config.yaml
n_layer: 11
d_model: 64
n_kv_head: 2
activation: "tanh_gelu"
norm: "layernorm"
norm_eps: 1e-05
bias: "all"
tie_embeddings: true
init: "normal"
init_std_up: 0.088
optimizer: "soap_variant"
lr: 0.00792
warmup_steps: 200
train_tokens: 159200000
Each number is 500 + 50 x the weight over the matrix's rms, rounded and kept within 0 to 999. Layers, rows and columns count from 0. Numbers have three digits each.

# layer 2 MLP up, 256x64, rms 0.0878, rows 72-93, columns 0-63
513483466549496476556466480534500535456473469386501466527550499546455448456392550500536438485493606455582478435563460483520498483453548482559431592471515468543479577513448451444509572487562502
436469514571502468467490517469513549432387528411508494509480511480423552438518488530548490444518522511609545439422469520490472430479513472573530583518557450526440480442430476443540469503483544
480504613532453473447610473474494475444489498465483491537500515511571471532431419504426483432423393348527363497511574533387551567491559409572564522497508522427542487364453474525508536602484499
503480474568431565560518513586538541458490556584490517579586532509457573527598467509502502557574534504611536501562614524577596526566516473595660602516487500452497544596525541629541605497534578
460535390502595547419440495563447493494474574520411465508436536466524553506512469482446488434541616539520499493517563549553518453533538556539516502488528473408429559471546470540513529477595552
575462454498476444613497454444586528487562472441423442504563482475455579474503453515548587449503609451471468493513523537468476439461464550511470584496493493567459513485516507595577489508507523
490557405470533588447495527496528472554513468467479495407446500547534480361483505491498533493436481393512419554572549381526436508558453490586432418509535573471514450459537464506529445448482588
572466565595449534528549638467478470483458553483512519533494367452391484565483426456568450533583541439569564538599480441483477539453547458558502620667527355416531499555480429443554458534520467
578602488579505483454583543496484558450468483472449397455508515558542520498571547526507499476440586466513614539533513438474549573507581574452451520553469567486421413394484480499483539592511587
531521441504511497507531459449546506510537498518472457405446600567470574436555546604518529502540566459452523574525562523498453535569625588581553420456631437465555494558559582549494484522525507
608458496512591518471576450475498481488435458457471545484522391610482572540428531451542536486519431506520471570455543400517509451524497409565387533500513432431493512496439496476571511550514511
437487509619445493513535561449482497494570516531503494514593553480459578461568441510518446478552637449529496487536500514496509507506557501427549605432512434470450531567549488452517542533541472
506516466559591513505615505564535502446510429575545559552531466449497518505501408456509567517460469473428568503575567484468466520508502535478515511484485543477498532535596447583513469535515463
479579593641539530414532602532577457427340558430471527460470482481449443532537468503383476419505398437565623504569532572459394494408579426587487492614571344410558555577459473499520526493589384
544568516500431489563575496485447475432526520490494530449504540532524483573568472578462478477539421455518577566558559463448571458526543487458478427557472479556542557494517479520468523477576584
562589495522471541473443429461476473509484460430390574450448498601455520463442485543385490420400491445495393636526627493457589582528452464466474437501531504529527518409381530475543484556570580
542485473509446496590538416467381498438524521408459499477555546485466527477513492531496430458515555487562520530531534473441551455431552492449508440489517368522502504507418536462521541514587575
542501499457494528449528525556534442500548470492423489474497521484496507533583530520489499538442443530464486509483548491478555581600462537497462477522473507505428498486593490521530460524441583
476435504551443544597543467508453542455472504537449460591583591445517422583534463423467503618577483509561507429431619513488632477540506587472555478527479489487490472530606492579456410537562555
450500570422445484495500519534491521414537535527493545461582493597450504472556488503516489511478530468574524566488535449511480475495451458510575567479506429472518481459488490491556604545591497
485485435510579558564418547589512466469423490535511465499525507522488503465468484534482628480434482520563521551597544473474545488563482407518467547557520519454469499547562444508489472553498539
520459484556432569513532469468485555536508487452393472499560527505488529451544505542436486403495475511455490520496465468489502561503500466483535402503534484436428529478476475568488456440524490
# layer 2 MLP down (transposed), 256x64, rms 0.0874, rows 72-92, columns 0-63
514461457508588510488435506467460488467448445489456502521515568501527448463472615521427520580448504512474475517415580405520563434502523528415471510444502452517459463476448438460479602515404531
468448479476552411568521515565457524501431547485420466496508544527538498470541527600438417569475621506505526391487471528536496433509429548477555491470552453601477434396435466534512470496475560
437441544391498521509568474555412625484478498568487546461507577551497485574500538525436627486446543499564592499473496507574382524517556491421514528465498599499425499564553435504540465368522580
523527442456493383492517495479470491524474393528477468551523523461521426561496556489557503513484500496488488527440492487486471489525441446487463482506501550486518463441412558402515463441457459
540500561524588514509499534579548520522470486446591602481457529469521515502528565484611432563522500482509482590534587515482557583573423516587564540566525487581597530513457570517491597585511443
519447436456541462456464490512484453578474567440499521570452536468536441516450548439516539559595460401448505430452493456505460490526520468459444515513486494476475540507426454487466503525446469
518512496508578455489490476486468489553518521416546524474484563492636552521483566501526418498547472463502525586425563549506490488454514512427558498497560434519498502498420469459543621539519405
489488466552426492489509475528486456428456469480537481468534487405449548426577433418540385535515615478508445537558541477467583480540416586565489543485478502565579514453484534437457520556550462
431378504577496427418546575570524490523514543562432500616544491552463510492654492521390418516443633548499508477462493472530580414500549554598564543468462534492395454412493395595477475507487498
475446496429434455468424528459400428561550537532406474499554530651520576514463487534568462443415455604496434495441491539438444551442507443395430401509491515438448474547496313527523427492415446
456510510538407511482405500484432431472525517579519501502446527458467410497535450508441520530510571491437555493540430552450443544504503526459552448459451610517481495523494504531503536471446515
529532604498459488498482421526522508466410526509505505557471509451511458537462546534508547525522492466434571505528473493508481490415387496567565482469526450554595462465382529495538486583448531
484500540441463488512453492449544513542499548428536444473526546579465496516490560504483412482527467522571492543516564519564545483451495485530550535479478501601554488481478528479517432483447567
571383472461587516437658687492549482449574556453501515374485549564390385467451425500460493438433445486542527514480550487554441524576518649529552478578555483409398418552553412538435574481333455
412438587450479480447574437528475520391576499482452483548554497447544561593477436446438567485460576558551513500518462544483625564509561554555525427504463539467524494515644544495555471456495545
470510525460492619503435486542425414487495393563475484597606497573611526501496484516432368526417510505515418533498581607525440482564398508419533510437495504526427522422518579474407541526514573
532538490478436531547527472539393524550485410512434481499465484500453498519520506584389476417499430608481465476476490495492415467449554377466494542489532548465449544470545476531574413434581528
471534525585501500549507436487545480507494439537544530506499499515525574483471494552548491456533514509499523515509500516537413404493597544502518515534517485457536523531490517487574539506563429
575561539450532466489461495485439524517470477469540550419487474509474569465526480563545530419451434401535465543534464491513436484449549432435423526564519519396462438445464555509514603470582485
541590471560499497546471538470559523582491508531383497474472481415537429535426480513508476492575454506537434460522478472508489464429489479475440500518533485482605540564477502450429535496450517
523511567557535427554472575397578430515460470506536531457471486430557439529505463429546576564508484537500393453449466485497465549540534460477474541581428543504520573491451567422570503512463429